Each number is 500 + 40 x the weight over its row's rms, rounded and kept within 0 to 999. Layers, rows and columns count from 0. Numbers have three digits each. The size before them is the row's rms in percent of the matrix's.

# up: layer 4 MLP up, 1024x256, rms 0.161, rows 377-403, columns 0-255
# down: layer 4 MLP down (transposed), 1024x256, rms 0.135, rows 377-403, columns 0-255
up377 108:526499517493515488537518431511469490478615483541485426419487527511454494538489552522588504497490546509491523525563572580495475545523559470419474506483486550484512499547460500520425512577474494436507433479515483540481507550470540544500422486540450486547505507510489526486489483511473469480579500471466491592477505492450571503492505566587509508575430476435523450505534439544480491485494469451458470534509571435524526527507476469525540524555539478493517455513445452532517507509570487525373546537518485457510426568494537476534504524537584460501521514481455531500484506468440429431476543486539549501489465486453512497438484414508501449565496462491492491602464441384537530426507525509453461504520507430479507537494502493539488521489567486523480459539455474500481515440521526
down377 116:498489561497479509564510489497472491556508490492537518532526490440528460413504527463428497553497544515497453538557486504503473514563544586474469488533546543514485569494489504545517522454419521466470411520465483497505536495438553521534538491541464501486511462594478478554523550544465481525516474482565500464521485501549518431524516551507459483536548481513484555479528549511505455479528503511458493460439406511559486497491469548516588488511427462529537479455482539538465574611456451533512516561534444465545403411465447426418430478525522535476480536501470514516487456500492544489522522429516451524558446433537524509505494531543473498507490418488520470552538457551443546556474443498484453572447567447498521450464528492537423548471492453459554488471489512428541507489460552
up378 098:449464487464548452518522484506517503394444514581487446492550474480478502523426477498579459496544547588527560463494530498562550496545543474516514580411482422499557537442448495472474541490474517432598504504476536493558535499494553532473460484523465468563519505476511505450521466516444424458508483490507465491466548489502505458438529461503490508549455543546521465433527434456408510525549457481499543514488555530514431500530482457532532542472469595467529470567530447495496567525499546498566523495456524467463489487511509516479489512482483422485492506522510582531540438436501506486457512509487465528500443433470570443462416546482485473460476495496449454517442468579459518542463497497528461575453559553512528568533471551550516524539587458500523450552522512531534541499504527
down378 100:497516503536493517442443542427510525509531429491549499567518516467563537506464589459514449449488455514486510451449459491487495509462450517510501554541515501513502500489580482387595524578524540493453544525540495444559499415442493493524498504546499459556530430444454516505624455486557433511496512563515597572520419504510536523498473504461516473499575464494464503553507520471494552506503494488489494579473492434464508521498575503556508516502494489527471458487509552423386546490514488453503534490484529564458546558565565497515565435555509489513504455455506485533540477510509517481509539560530487501499439526544472603498486483521459415565539418476491494452483469495475524531542542457542529475466478443479470460487516549458455467489474496502522514560546532499556520521468472
up379 104:557481417555499498526542452550455436368489451544478505483475503506477426426495549492456491509471564497493514532530516481485456482486490572473511525500495510419546458547504454527506524501476511442569536511475523443467460527471482560497542503580558532564503505551472470499530496474502485427488527458458490466521451555450512447507489506464483496484534513498515493425527487528446508559463548520494510510443537484470493533554521524482489568503470486500479577483518526524453471453473520499436492453450423501476547493483558511477562504501501470529476432546390461461485500591510521518504496532540520571439496496459481553460434459490466498433524603555487448520486486475468541441549505567476426495482505499624470426546486466546462562551502516479579484525508532419490535419536527
down379 093:451442579503478501426614502480528532510465537467518530555559490543520461475483418527505489487493526507563465479497571512459502485494492508539457473535501489496506501518510572490475497451538484501572474576534524471525545513556515448509473450483546456455460453430503539463481477498482515495475550541501471531527458556539405557479484483508578530509550512494578528544444460485465488475460508500500495458540487485486445549449480462506458453518527529491453472542538511547507523462481524554443518534532505461503472521521514589533497483409465555478506489455543478499481547434519450498530509546428467452530551395538450489571485523463556543543455442471557538475484558510532495483491506421475556422592574517430465607472451479471549452480515477551491481472481434577499493571499433
up380 102:519523564611500491532550510436397471426508490448550481454528522472493592521463534511545493546510501495509518503473473482492501419555462469494469458470524526492499516493492472447551455455513499524461480561352473521465469503556494561502568423500487512446493508473460480529455488491473462491591514439541514451478454531529467464495507498511498558526599539519489524459484492481545511541503475526499527522448509450553465475524554488448523459465500458481443580485539482466486498583469440440508454475526522602507451540516547492531508484599601547425453547547548475523557475488484465519450440484545508450509532431480489480492469442487501470452524533527529541461441563484469497385402517488463506495511485462544478476538500509461493471477470499518497538451474451480494504482441498
down380 105:396495475409553488464449509494532474463504480524543498470486403657464506447441494532495496457544518524552529466467455459424459459442468441470469525488483522492501566428481568440510468553535461542490495484494570487500501577515459501469520515490520484504475496541469477413481496458541528556469449513525565461524534449561454474486496495511528491442475473561489476532506558498484501499507440517454526511460480474454460588425495467436483520507540493484522535455454501521529486445457478481504512474536477525428523461560526480527542487483514482543496508478510494547555433463459459491537477534531513489459453471456531482529506461417498522506578508446503565485485432482499474481496391457491478555477390458562408563514511475569504464523440530568494498506459423523466488521471477
up381 105:458503457519534526559504566419509517547500500460437458561446553414579492472423518551481491502441371562468520469519512512483529460539475531465499399513534488505560492558526489422510554547463491536421488539514466474488488515514440542461504556503520546530465458488422475513469499464479444477546567514538507583560490506529517599419479530490519500537526574513470454506501547449518489525460480506459477421501544523538505561498525556512449562528541555479472461492517521522517514480441464501533502577455518514488595496482503565508482548487527558538505493482477527538548485465485483484552483511479511470528445533482481464529435499505529436543503451524483456481501485403608521515536483520470498423546464469519530544482513452421488572435512512497475497479485517547565453460451490
down381 106:497531524415488450434520468455464562500494500493560520509530499560490554554475448452485502442492538488476524448557576486527475493469487447474522532498558520485536451496529453519353481458553550518510487492426486482515470465508473483445513426433504445526577483451523574468554472560444502480472575518496513489446543522444522508453497481491598533551530490526518461520475489474505537447482485408506496494527463484480529521488586410510540469534461491490428389543508471555480490564504496498467477449445534581488505477519461491521521460533495463528460502487592499439439541490457453476501446578542566435511620417450518494553508513510483540462485555506490389493545542490473472498506518517485522494532536474493545515492529449469502529479491490520571510458535509474508536498509511
up382 097:557470512467499502484456453543461497559505526508497531508525544451543518457528493478536469463482449500507469444581481482557415581554505542491548476485456541455481583522479523465486442564456409523481482478570434547518574488502512497561498520501488528539512538444629507539539448511413540516439482502428472526466539565482507522501495485578451489540439492471520495567521505502499569560448509502508526591490506551465517451518538494535479509497434526497546406448430500528537484495547480486514542513488492482417496511558470490506521492528538542530534507510488507447459481494502452420527536496558497448503522454516521531545486476423512489517468403492587471570482538417509442467482521456473461527498434553547519525543442498538560518458491494463608429517494516475517535489459497
down382 097:431530532467468508402523513514451529449516499531382467479462468488500521463501502492467476552502541520532553457503506457525455517532551568509557501540457456426534466524495528536449524574549502462600509494484472491494555467460499583495484425511513474458542485532518513493552450431482523558451489442528569480401501541520482518519529518419553516565517467515495541482520571587511528540515554516471539518469459531447548523453455503475612515520567523530494416495441483440501527407529530490446559530506463552503519451574554463473489460468504480521576467555527544493441485475500529474448505472535546511561440481501464493453557514478480475509566524514550440490418459448474513545453503480438486502519562509540539512504501521475504476523522515471503489469437424536514559466546490
up383 095:466489513542454451437506512464500569557472464487495520502488506496507545467525455525487489476530485502518516459453533477474487414528570489510554493440563507561456442489524572500508483482441419535495432515517560567425494516549564448508466519546458537524468551475508482571512524531498499542513453400490565543528591515564532451477488539502519530485545513439529482491590457562542523519530384573485534585498564560515505463500571463477493484509530510453438514466517508471503467540519461496578586504484561550501494544508533482493548506484533477519444462528524553546502532507459447517500566577440460512516462534493477502427566517442540469472478518507481528541529523472583526472487518471450497503521460452539454466511511542528489440490519462469512554610581522441461495538540463
down383 102:505524522509458545493477506499480532451535507462506545455492507451540489487539431474522459508478530427522515543504521505473461476518547527456540509571551454504504471487497521522569533452503526580498555502507521541467494445537521471433514471546531503440491489542520533503434458495488482480396539559471511518496469503524437457466507593406471511478518522511466419445489434525470496536541532557518506537461505477505472547447486541544492471514546499508510489528511488491462460437535473463491471546607514468551469453507475469493498527457614563562421538457439545484484484494526466527526518473527455468414566503604459452518536481533538455573451534434570521546529454486474470456477501470511554532506532500502609425546517515477487473472615451516505489477514525549621489565464524
up384 114:467451495481578528547503511480450415522520510461509473487508515496477499513513511562484507490407480480494444517538420488459530546492521493511477514504439509533487559498497522570439469519547582492575501552484502506511478541458514462512470439484492529570477478464510543514538488483572451467503518538481527443509517530453474616467473545561515531449530531517483540472460567397468524500572511514537521514463435526497528489548455461559480394522493542460519434500522536571529550529476463458510499503512474521506458503500482532456586515592502520523481602578548477432509537410467509446491576513435545526441488476483468555502551545546553473514452473481541489564519440513441483585531504540492451592581546508471536520467563482537460534489500488518551528483471507513469500490422518
down384 114:506539495478557530461495497449523460516551521502541458511472475504497602529559416539478463452358502540519557477545503536449608502494451519541540509469467544491489497447517519509494450515481509499395559436528457539506424518499481522499557508521475436503487523504549509548567541570471521518521482460541581503501504495544493552601491491466499428424528453514503450480534554506478434451474521456496508446551515469485482516546469545554518503509511505463454551451491510473537500366536507484479495461520526514474528550488451500498558552506579549448513513499500462443503550510526446549534509541551522491552470486455498541551460530562443537504516490406456474559460425458494596531486516485478478532497412504447517524460522509430523492451484502533433501455468500522469470540503476
up385 099:527412415508555490462468505523545546575508527425579490486431466493439481443485444479500483501576499512517470513514532478473494492542495485486447525515547493479484422509488498468557464499447538571519478489442449570528448576509566534511511402447384459415476570451476495451528502486492467475508509475504513484493544553446563484539561498501541545515430502493547528498511519523477406496514450439491444525449511576502428481511483503619496514458554522519527480434425528483525489456503461483495484507521408504456533505521507529508521511555501531478401482512501448537451502464466481472514540457493526489551562419517474462497442474482467554520484498554495486471505506487528531536462551499448446512464548523549541547503515502457447531541432530583510544480474501462537540468521578
down385 118:495435492556526516607431494518471495506528468501477533423496491486508504457559494455441531510452566488463492468555466463475493448569479539450451547518481483487478505508444491458500426484483445499410477513558540586444491425532577483514554467454505538479509521481502489510510457535538510517570527611401488427533452506530504495519511494514456542518497444484517486525515508510495441490446520478461509467446575452483474530482496556508430532519507472537491458480488502433495495533452547531500483513420535546495494478550502509481603535500525504565473453545442453420565452512504444444506510521499497539553492502563526419572469447517533543478450552551529471554477437560495486454467497506527425533510550498499436521566510447448419529548464528530491559471448439491486459457558499
up386 106:500534490507508548497443538569504433482543519474464481534502558484519367475481476566426409475457466474593473514434457552482524527535542467413544590463503541534513507496541527523567528447516514512510480478525520491535468510459503564503544511514441464483454467496466442412502541521564492527468491488468486484485503479545478526553469504443447488454525469542454459475578468513454505476568396442500533536539484549448437409544408479518518462488495508464505581546530544534459505538485549512446577481442543519491534489505507503509585566510504451494557478477469514493503525471484411459421481485437578457524482440467453483538470496447454465498444436546498515476560490532520527525429551499446486444538508486504522495500508517546491521492445444467526482494520447491459517505484516
down386 106:505504487564478442479466508471497518527457494489554459498565504539537511501465429570427516517500489521546523478473510506514534482572473475473527491485539498549507525562467483463537472491581512520501406520494544419538570562435447562509529535584495520489472557449534453528481439537474465449491496505514463542555474439484564506490565532510446488436450489480503486536479558437485460508630413415508514542520499526500558521518507556471448483501503489582513496442519495473550546486597523475504487511462443461501540581533538470479546472502590557450428529494428488488581491447481474467508528504480499497475519462516514462545533512485448466490445555510550409451467511477541568469549435596522521510494475507459521546460569487520537489503580482520546549492501538469469511497450505
up387 106:442500429455432496489466464469497559487509536511464496484453452419490476503496491546529509540496460540436474461467472421457490472510523431446535494481502472471472570437554461424478527519504496488470534557530554533548481466527581582533478507539482514521450459548544494515422469473478468466479495482480520540446428397460403474461579415488488533533553514502537450523554511531452501447470508540486467487566477476423479514493489408473435526518469513506479504486429526546485485403520421531558519495509518582434471491514554492430501511493531440540483445493543460500524481514464537491524527412475581518464441491502410485505476462439527487510465543519433508533535524533564485471524518497529473488509471430509438446549481519517493512471573528500517528518475533519598461474486465
down387 105:462499442563551439506504441468503541482548472538502432535503491542512541532482569510488513508511516484382518531504492492496484562456441569590498594538511498519491502371542540491486548593504439558507485502463503487477492514482546474524459571547492492472489522520486440465556537434434500517538580451477540471505480525483474559525520487537508497440485490505452488466504520525454569499484439545425582493555447550463493432505417526525442455489461510439493472558521503477486449448554558524449453514512557436464489508465502501566485504558505461513467512427527550493585571495469427518460516541487510519479503589577566507500451525515469517529466534483454519438516533497552491412516473473513500532509494515604465459461485532516473467444496546478472516468472450492492468535525495
up388 100:527444546491492469526466505570508507494490474550457518516593490489441398503543484520522491496506493546504536521471516515531493526493549512507495500443496546526553507489465436454511489397469407428528472444515448495504506475471480489499442501454537570505485484449471531458430528540543522519527476427496483486534543519516533428455495427506423529544500562440529377500446371483531527450535558439440525504473510579528466469500509474441558472531416575519569432553515485452502446428480559507558521506489474477470487556523464512531439534490500488514483519458513499480487494495555473568447503457434533478514480516506492474504533552528539509500462514508530450557487477465508546456439490528495542461437492487544586513542432449513458511518499511534426463418515528522457482542547566
down388 094:423511433559520513461525474517497544529542441483500515519476461575503502497486518516488500542465542456452504514482528453464478467475503499518508469449516466398496546470503521488495429490517485542573549485411505508527540515564494490536502426522505473382537552446570564530492502477501484428505516499484477452577574509466531580469525505508536427434506493519486521545512518543507496485531432518517535426498522499460601513450497494505412455384520468501438543526489479517566526444481483510455402475472516529523546519494458501538553556518499438530529490531600510473483479486476508489529485515519532620467483547452469510457500512507516560415479522483448521488501498516452525596509471474464451522601510505499505510479484529513601460457469457449527488497478413481422491464495505
up389 092:533432552487450432495475450475563532481499540514567526493559525475493502498522549550522463592486453589479520513482486537493502451436483503507541514514550541466477509526496439464506545432473501553554471507391461521561476479563505506536558491506489562513479541472496531480524459504481437476524552492488511542472515545490586549498466439522436537542480530437542446542549537516511544527452499487534460467494560492456460493493564438424508537519558518555450491474458537459476500460509447461486487527507552457443515513497532515465534487532444464525581485451558442534416423516547513420505518464476436437442491508501484471531523550474513440577525415492493534494513480519566423441501563508464463497541509496441416563443492516521492485546532533482502587585470438477508479478519454
down389 093:505562561490510491476386506532457514500542525546400498478466487534508506511574429416456522367456614495495469513459422468531485512558502427506484526570447519493473476509517501487457467520511497435440463464535442494459453502549438534502497464500492429474537521524523503488470480484466506480421527527450487461489495573483508439501532547521586458511494475516482535467555523558499492601465539455420531520501530425518548452493532594517474491499529407569472494521538536481469554483522542527526530542549471471521487477487475490468410528528503490562529431556545513474536527521486534470440530528461530541447522440466530524508541541537512554420480484512538477520528514509507479490491460567553530497507449547556461466456471488449539477522437498518508519469457536509529522457555554
up390 097:497511424513490468493511581531511477543485449501531497448486526489500383534506502549438472505501467551507493579506481481564441530583505573536454436534488400536557523467561540571523466574466561513426440478487538476527463500446495483546484509467479533476463504480477456498485525479515513520499527510503551583542491461522518479542461524485528491522548500482539488446534521516438510585488472539473582464499504510499524489547498555569450549450502531561569452460480495564482528562525517531517534512515485482532554505463454555481470438587503524512555546485548512370461468435432489436455537493466505525533508464515513518474507537559553499494499485480499505613478464476476559522481443480520542588497466473514505550531461521417462461526495506471518457491535485476490428527582420
down390 090:527511528455457470459532402464453389437452533444518435486575519501505445462495516480490517567507485481468499491523492551497471417506521470478434513541506562529515477552511516532429512495435481526545484491551497516506406500491515504494487455522500539497486489479516524460487549508446512444527494486558486573511461486548528487520449543418474446541527560515505477548520448505602541473544590501569512462441545504487510514534603474541540516508488473473408533514497536492559559447522514465546486484486511500481497441458561506560407529429437467544470461462507457543488500496516531451482546525437547473492537615554460523516538598459496527544508504414548434479469485534461462483515519522496527493462522448447470511510563443436516484460481493472445485558492459479541526559492486
up391 102:475448593575496456458535469515466522542519532537402509550523491475408487380468478473485541473519459545492443463532476530476435492446533433504512515506508551519558493529514505518452526448459410421540533518407436493501441455408487544452506462491508525537449527451469483477466499477491497499531507503517538411516524508494550551534515481472500485450491438461505537466482455449522445488491541534469484519479503478510524519526547474506474429503454450506510522404495463489451479496558537467436559473495498540433484516529482520454484480448472505508522469525566484571515440519481435618599453494468446452523512465433467492517523472446526550504528423496563479496571507481529459468555508468527518597428531456476535487481525551534478495540496457493482547520588514496466501534516491
down391 100:520470444494507509535449523558446429398535447484532486501413372583477476568494508525468500550462501499511556534457464526495502477523465558412494476481491517525418430566498491493507464504546556502586509530479417491447558538525442551506493504515516509429470450483547473534477470516465487442475486479441529557478529520573492531479550488543433455413530562521502492541574466444467455458553504405527569522489540526462516524442458532494485561512468521488529537533498507508488497536472480467521416450521440448499512479524596524532470509449525496528501452487492519456549497462467575502426486474511467496503505455494469512468514514494553482468497513551455506554528521482406483515483431555441572463505411491492473561531483513514519518546481541546534450512478432493475489460467474
up392 106:546460492549544420522531587461483510507523528475519470577473509532491504585521443500461539543436515472515519478536505431504452495568541496531505451472478498494465485518513528512509563493444502487394517536446457521540525529455490469530545527447567541553507474422546515438515528479467537526435522560469453546452536504588512468526571576503533537517510481426463545502604528440485438456542525511498362495512476456562531460478460464455463505446539516511587523445533506545509442513494519546482499511459553544523475494504472511553483495567484485450475476529577535488450569513433517510441490520526487484530533438508534498503468445450495486517402571506471547494445460471480486550467496532523487459547537551464488494544518456495477473409488455498470530498466504526471558498541421
down392 101:504386484496563469427545484584526407535519480482522571542440459512535475500443528545431489495470604592509481486520513479448475504473470451441469449465457442493543504455491485482444541542589513497503490480515532609421570482502505484441554552474537538551532520504437428468481536493508509511533511463464540519544515521500471510535553522492507506519539528482499507535525544495512549473540472454477499525487559521481435474422475485459517515521473455480506435517488466450528529460499537446448544472539540508562531502509519523510564469462477528558475492494555495566542480511493434498533590549450492470492535485415460502538525484480420525518422447513501576512480470507481454493469495523466559460509436500411446543496495579495459616487551482459488498512494491432499458487521549
up393 097:491452445465501564529512515530503510475465510528428455502479559494496462467495433446532498475475430529524458519413516511479445578570581515530504450468461531494519528492444456448476446491491517503475512468509487545510481461478506495507478513511529467545482456550439524443504478565526428484526485444519517490446475603524522521464476467485493478421463500456454490505463497496540432477436582500468463472566399525485548529464533506543550536517490409561541580491395533510533492475487507554501517447530505523518482488492471505423526516486489475518514374546523498440479460496551484549542527508524517479529548447549459495504538544344494532481520560529537462485532518449485589512555476511507521553520432531533517434576510553517487506440496520508533524522483488518518524466609479
down393 094:450524495487527474447511398456532473460470503438543459505504426460437423491447542496510428509484503500461574506571521532490553525411465468489468516470495497423494490470490510518448466398471461471611435518454446459493517506502475465486483518467519467467529451512482532543555515531502508479487498508575450466515568441468503515505491463487516511587532517513517503511516445512526516507482499537475531475469514521485511568481489515435477534431532454519492445492532544511510550511434481425464469510460508513552533538428576530477474509427515440415431536432481501505490475449505522527563429488468541453513581527518508598454427524488506507534425486455452560470426533533432458572474509474517458480442491458406445496480478491546516528539460521475554520479520489490532510558543571
up394 093:509499447540492486490513584506499470412430560514522526495566468455524509520534473490533520448481558515465480600532479583476464538490572494436492488525529518538538463549522529516483464479455547526549503458498425509423468432478489525505497478529477457503516489541547518453477425529429527519593524518441512501491510524577563366517436502456559530462467505444484465476485519462460532508487523489484496478527472478527475467520405505440496479447440447513472480414467439528512556470480576495526555486527478470413630514534509535474535413482503492417469485540445478506443503505478479541477486444481537578478506540506534493444531494476495572479498547524512529520513522594517475463509540387505542450509483538483523494468471453577467516482448492499495507467524505474477458462504517
down394 093:445506462490489525412514466456510497571458499454393485558522468500468482530455472530546533440522518458486525502520453479525475455490444553555514472487495484417510504457540417503410531525473521464475480462502503462478446573570483526498417514513511475544466485479552474481463480546602467516485515492426496471468410469415510536563498482640473510564476423523502511491513524470539521587549482521487534524479523502459470470522549562557504520442519571512469559506451489509525499529475534465528492540433543549517527584469510472516510525489532510483520531511492477528489595497446561524580538445482532486479528513526514494470499503505463519505455459433479377541495532493542548510554466499483544494549510522460534557446535510510554567516495464506464443466495504461446522434427456
up395 106:466483497436500420515433442526503418513435544474496464482433550510540500454476555479502458571494491545541544519499478542528485560449485498488567455509500517612564498530471494410464471548493470526481446454470520494491491534454494551518494512542466541431457591490513483453577462432450495458474484457493476500479547469508457576509454513568528529520421570488511504568470519539525506452535526479458546498435501552552519478489457546501458450487458485496495520518523527474458458602522550555506551552532504499461559507555545548526474476534480445490597493456528466502503487502506454462473529545547499527507484467514457495483494502443572468432480510508426595472504522476453436556472478494518502479584587502513517473501506546460535494470485565520498432418493554543506434563456528
down395 103:580555515549479439406482463515499435472553476511512441507500589500471513520471455483521522447507580475443516462440526467464502462461466506438519483470495509500527462517486520452463461466512493524628529488518476512522527481458448492498453447483525491529498462539489557543430524477506531481514485517473453503383506502529390424475477510441526510524519498500486462544459495441495534500458552451476519444511584555462485558486543520548517475532490465521456477504500571551561515475490552462469518408526400545466544490483521489491465436496542521561493475466400487523488567492502529535508469475471477530477497470535514583471518520447499423510482577482451506445559490489491458446455530579492479573521435438500479602527453504538536520508487472512454511580458493548502477519453443
up396 100:490435417461490555577505501407471565571522444507580410480490515534521531559493434481503484488498497521523476595474512515494476537495486488468483511525484481498474497441440458598482512522490556519488503439541535460526489449557454490458518502426510511509514566415532541600503483563505546534458544563514486363524457484428497499498473442493535468446516547451458410447432512500482417570445432546494577553489584543507535515529445560547477522469519461483475493481461499452476507456470581510468552493484470505488564539510489510496543500533525538537450444505535530496483494534484564477514458507466518504527515518541505539479499480605529547484592498529552489534475486540510465484531513468492472494461493521455490461469587531529511473523498443522496475521512491447482546479460495
down396 103:482498516453504486414508495468473517520538471516469505442523423494578503542446495474471522538466507480493437458499502428547476443566509502467461513536498495505478503478490494486521556464533528442502466512561479526458493562491498551498498494492463475486542484442389471534524491508482410448533426552454443515502529449433415493430520477501468544456519532464532495489509453419504501553448545510500484500511558439443539500510501497568509463461505488558553465503466489488503526440417551519461516493529568523540447485521446562550502511474483497497462504527517459474423559444427510493416495510442513499564432482523502535515511479531536552555562449565560535437475549580550434556492442480436586481528479571434500495412466475456461552495547498467511532587480455457482495468465533
up397 097:486517499499490484538533534492598603464492474507509537473446511523536488479523442406436507548448524509479435553540461497533481453485486558492479492535621496545437424405450520525495483541502480530425509527445545494599529479573522495481560515457456506488530491505451535503548527467502467518482494445558516512429528512526545536518506476445519494474519494397512514503434442489485518462451482568484449493442513498528489490536419552563468508566510527514475521520483500478488581512522509462514454447520420560547481555535525574546491450510483551555520444506425465495479561518486447531488484526520433531528466481519538502437530470492455472509477456448534451546514503460502454490438501503500505536441561485444513540482476540494557498506489553621500522479542569499528565439524449
down397 092:539542510528507482514578485509458454529558442480534484485469504491527447556535512546524520451460516525481573499515511438512469521492563479551504447481553523459559443580459510494508565472494502445484494529670463513437549483536525473485499497488439497483499479475563541485441508437435541512488484531457470526485489489466446514492528429459522499484459521489490466436562475468527507462469503400530433514527485535508417482444619432495520454519448442483504478519541454531529445556524408504499518447523547508507520502440463562521463535514515484502478446483511482560497460488494444528530508463500541497498498533421504462487474502521452474484566529475505490512615573578524437416486379494472526537470502569510549477516574501510439490471534491482481544477471475521479509493490428
up398 097:485501489461449519537508534493504478431439465500429528569549476468536467463478562518558503538488540491539573446462468542589531543519490431486502474481492459496464541547429485446501427527444521406430492488470579472417462565554538485494502479512434493534485519532450551522494510570570422504465455491525546488519470481503486451437455465478483500469417516519522563431513469508451441535554407469444505516504488483499524560541502509443507492460516521494523503470448546506525514485560505494596531532503474464497399472495504497505509457514500449503503532535435481538570467475458501531482533471542512489479562594506583437433489498548480453564510474476482473530517475538524471487539481511502480480504514533499502527478410498504534586561532524407454597515441543516534504507435494
down398 103:506471492556538498543427481484493478417521491505573534479480452486475533439505519454483488500517459527565478586497462528576436510477450504423546605518480547468448580533463503519492441547505525492516580554530540475392462519528472499551430456494568582504494519529453533506509510467469514540541514514529427462489531445531543420479551588512517480442485519476499515417503462421518508507456461548466537475406525509532482531562535507493513536452467521482500498486468545552489491510559556503450447472492407491557521452522489467473521552500511500521480516511430548419538437416543511462584512510499495499520485524550518518483514535501467422558489467490438548476452493439584429502542507537519482480494504505534506483466548567471508526537515506434487502569552468518466485443502490
up399 100:497514486565487544508487492515479535496502547471514520547561509626549530439576517496464508536511487419527534423521471501525484507446436536503428533484457473469453512419486497436503481475526470499456458464471490540591483534418514481477509480405488546411487494504517489506490514510512533538554511512543523527555445560460556494489550486475522530445516543515556482517512543499530469467485508479538494559470473433413568476535543439510395547410559501521465483473543467542490577503526494482500439473429494516466559506489554517468505430513500498484494459471469473557555557546428487467543495477574462540464519471492481467494519476563498498564553462484488475556469507511477516454464436461471478439496484463523429527570494523588499456494412548462545494460603442518495468490486469
down399 093:436448481523504518556527513530554434515520415512532440515524498474480463424461464499527501534537531535444499477511527489467490517500501546449524422557550496512516427454516519478456528526480493543577454560524559455498545563452468512517488431520476490487476437572423496507428566511515497491490465478498571548460455506535509474502407488482536475509468484518531496470531480557483445557506507488491487465531543515551416583479562585509513430501498502502489498522479450498528508513487540482456491520592443455544474427517533405504425521446499534520507524540449497491461444487503466505483545442512523443533484482478438541527406472470516477510532491453555502469545484454461401409474483452484563549447460495462579447601447483500430484478571459518547456520470452488514524477498524
up400 094:500511471488460491497505479472475557511479431462522522597526500480533446507492507464428463538478488446502460440548468459493459527566473520545493567490547546567538552488537521461566484476433472518510484530502504517551514482481485486476488453464514531494524532533516493499419432466503499544549505419586588572538567547562415425483402495560543548514490522559524588480541422547526530523534511514489461444442514485481512513432516512529491545456532488514533522450489556517432561520465493490471586462498528506504467501498522562517486481526483476524507499480550617482555529502538408526490574440429510516544493473481528454527515495527545498534503514457457495485540414488505529413515487577472442519440497540393452468453465482496502524507525487562569469480480494452475485522497451
down400 090:465451478482512491550469543518582457494522455549487477487507501488560455520587528432462505500546464558467522437458499528479565538463529449578533537514529449483492513456451525498562437478517579514466551482454515507540476472541480508506560511575520477516439562521559497509506488517504583484458500487421508497463477486419533577495558537457592556455509451451510522505549493460438513489455485507545483456538502537474402622533532491504425574475445514446531559542468533511513496493527441527530437496551405448477494482541541488500529503539547507408520512441452440563513570489476520509454468556516505523522487495485487499490442481477507585462475508453476501565550513475567511512429494502455472455512495508543485464494562454499525489515456493509421449459465505559509465539556466
up401 092:560567489507519441489477493569488501498399436444480504477523494476511476513521513474503452490454462420563471450494442403497482471503532454515484517498423465532529479502506478515552539496586526571493504487436477496509536488467485571460519513531533479457589472432452498519574503511550500516483503513513490545450490521416498493481470473502451496548464484442501565470505516488515548452427570522498411444502470471492575492480438504518512509514456514571477439456459451508483486505390502511532564387507421456527491479467499532520470528527497411564446482517537430491476471533526500487577477458511572528444451535484419528582534486512451446525500521514505472562528495437525470480481500440517421545515504546455471469550485473502555476471497515547530453467544487478516494482614522
down401 101:492553508464414485497526564604543455503457455492516469475432551421447473476444430477519462464505491464528536457524513514544510521491513424459533483478477439556496509474536517553479479443462481534444406468514516492508507494476515531548478485542538514452462489530502498508527466582515487512498523501495480487463464478531564508503490526496487541536510502468488479518515471503473537527411530518463445568469429513451522432447533532527470500547468451537451465456477466502504495460465467515555532554464467484539465471443492498483514460495546463552524506445612500503485446554454527562569513474402416471447519553475566499519493469524534500449466545463531522467500497454500460463497540491524469509517597570428491459559497557467455438523496420522480431512544572427563516582578583
up402 086:501506524466521478571609491522432510506583524525505496508526506497574509568506453407503497566520486531556540516518502532486500442486531489523517492414476494483465532495522506475459500533540557505468444457422420557629494531495482449571554515577467539470479500485498461535447548439497548489475560531460497530516496516490509529536537506519508466541494475496487507526504450558463487440459496521444503541528533480546548424488478466378528502545512524423556466540473554513532487470497483519497473527518495566583490467416492506528491479453494522519435489552499527569526544454571537546522459492476491517479437527461466475455484454544474518529502505445546472475415510446498527531541450476432469506514409493531498487591531530562523506567558546502569450578548464499514506519467445
down402 113:520432509496538493523504525478473466499516582479479485482466483554487485490538505573425584483475543473545440476501498480507519470494496495519541485509465451497491509559463479539410488518491503494464419454449453537545548549437485539515535488523508495461504543434549559455467495571475487472590519584438539464545476559467490455433477468541447543522529496500551495490534421502477552411528533464519576407489448463522502487497526514470487517544528505529430477493489439466445496462501532459462524505456440471471505511463445499639528513418453477575508497565427497515577512471490512502560400448466439514474409470492516440436496453520453502544508459512524433469510467496513504496564503518469481509508443480424499449514518435542519554479558479461531478566494467532441478499511495
up403 104:502456482476406535564483537518460483513529468436525501474484568524493519434481476513464499452482446551477442491507494494429476558423523447528504529524471463481537467529485567460499570463539487458488505536542505511436456476463457454466470540514503498516455545466553464460530453453485471421516601552465495441511470491572513489463521488477510461549443506466480526501469503525559462532501550518529404501547541516603436531469488495490464507503553564495493516481546545445444476478496644498473433566446429526440539460442481445441530483526480474511510492507502434514486507541504521463569475488469477501503551537441541516473531528455490505398512479533480509428481480561465484549528487515556460483483469578495520468429541502401485504387538436442490472516503482508493537490484537
down403 094:566454512487565444472493501471466509520521494540455549533448482513485438513492509568468516551603466499482540484514433433540478479507512424501504530519479464494521520505481473568509537430486542467606567487541464552551462469528515443515488470497551470507581517483461482466444509446497463534471445496461445500517528425476522492525472487506593410506504538601510519481494437505558569467546475488502473550521460447549503491515439514532527487494489431573529526482487516497461394589516517544559491468538492451530508444499552461478465519495478519505469466454477473531471568548461487479478477550453539460504494542527454536507549479545457453480477549498513465499456574510559430535456477507508542479486506492432485460511506467426491430452524515503467531583464421518612553421478531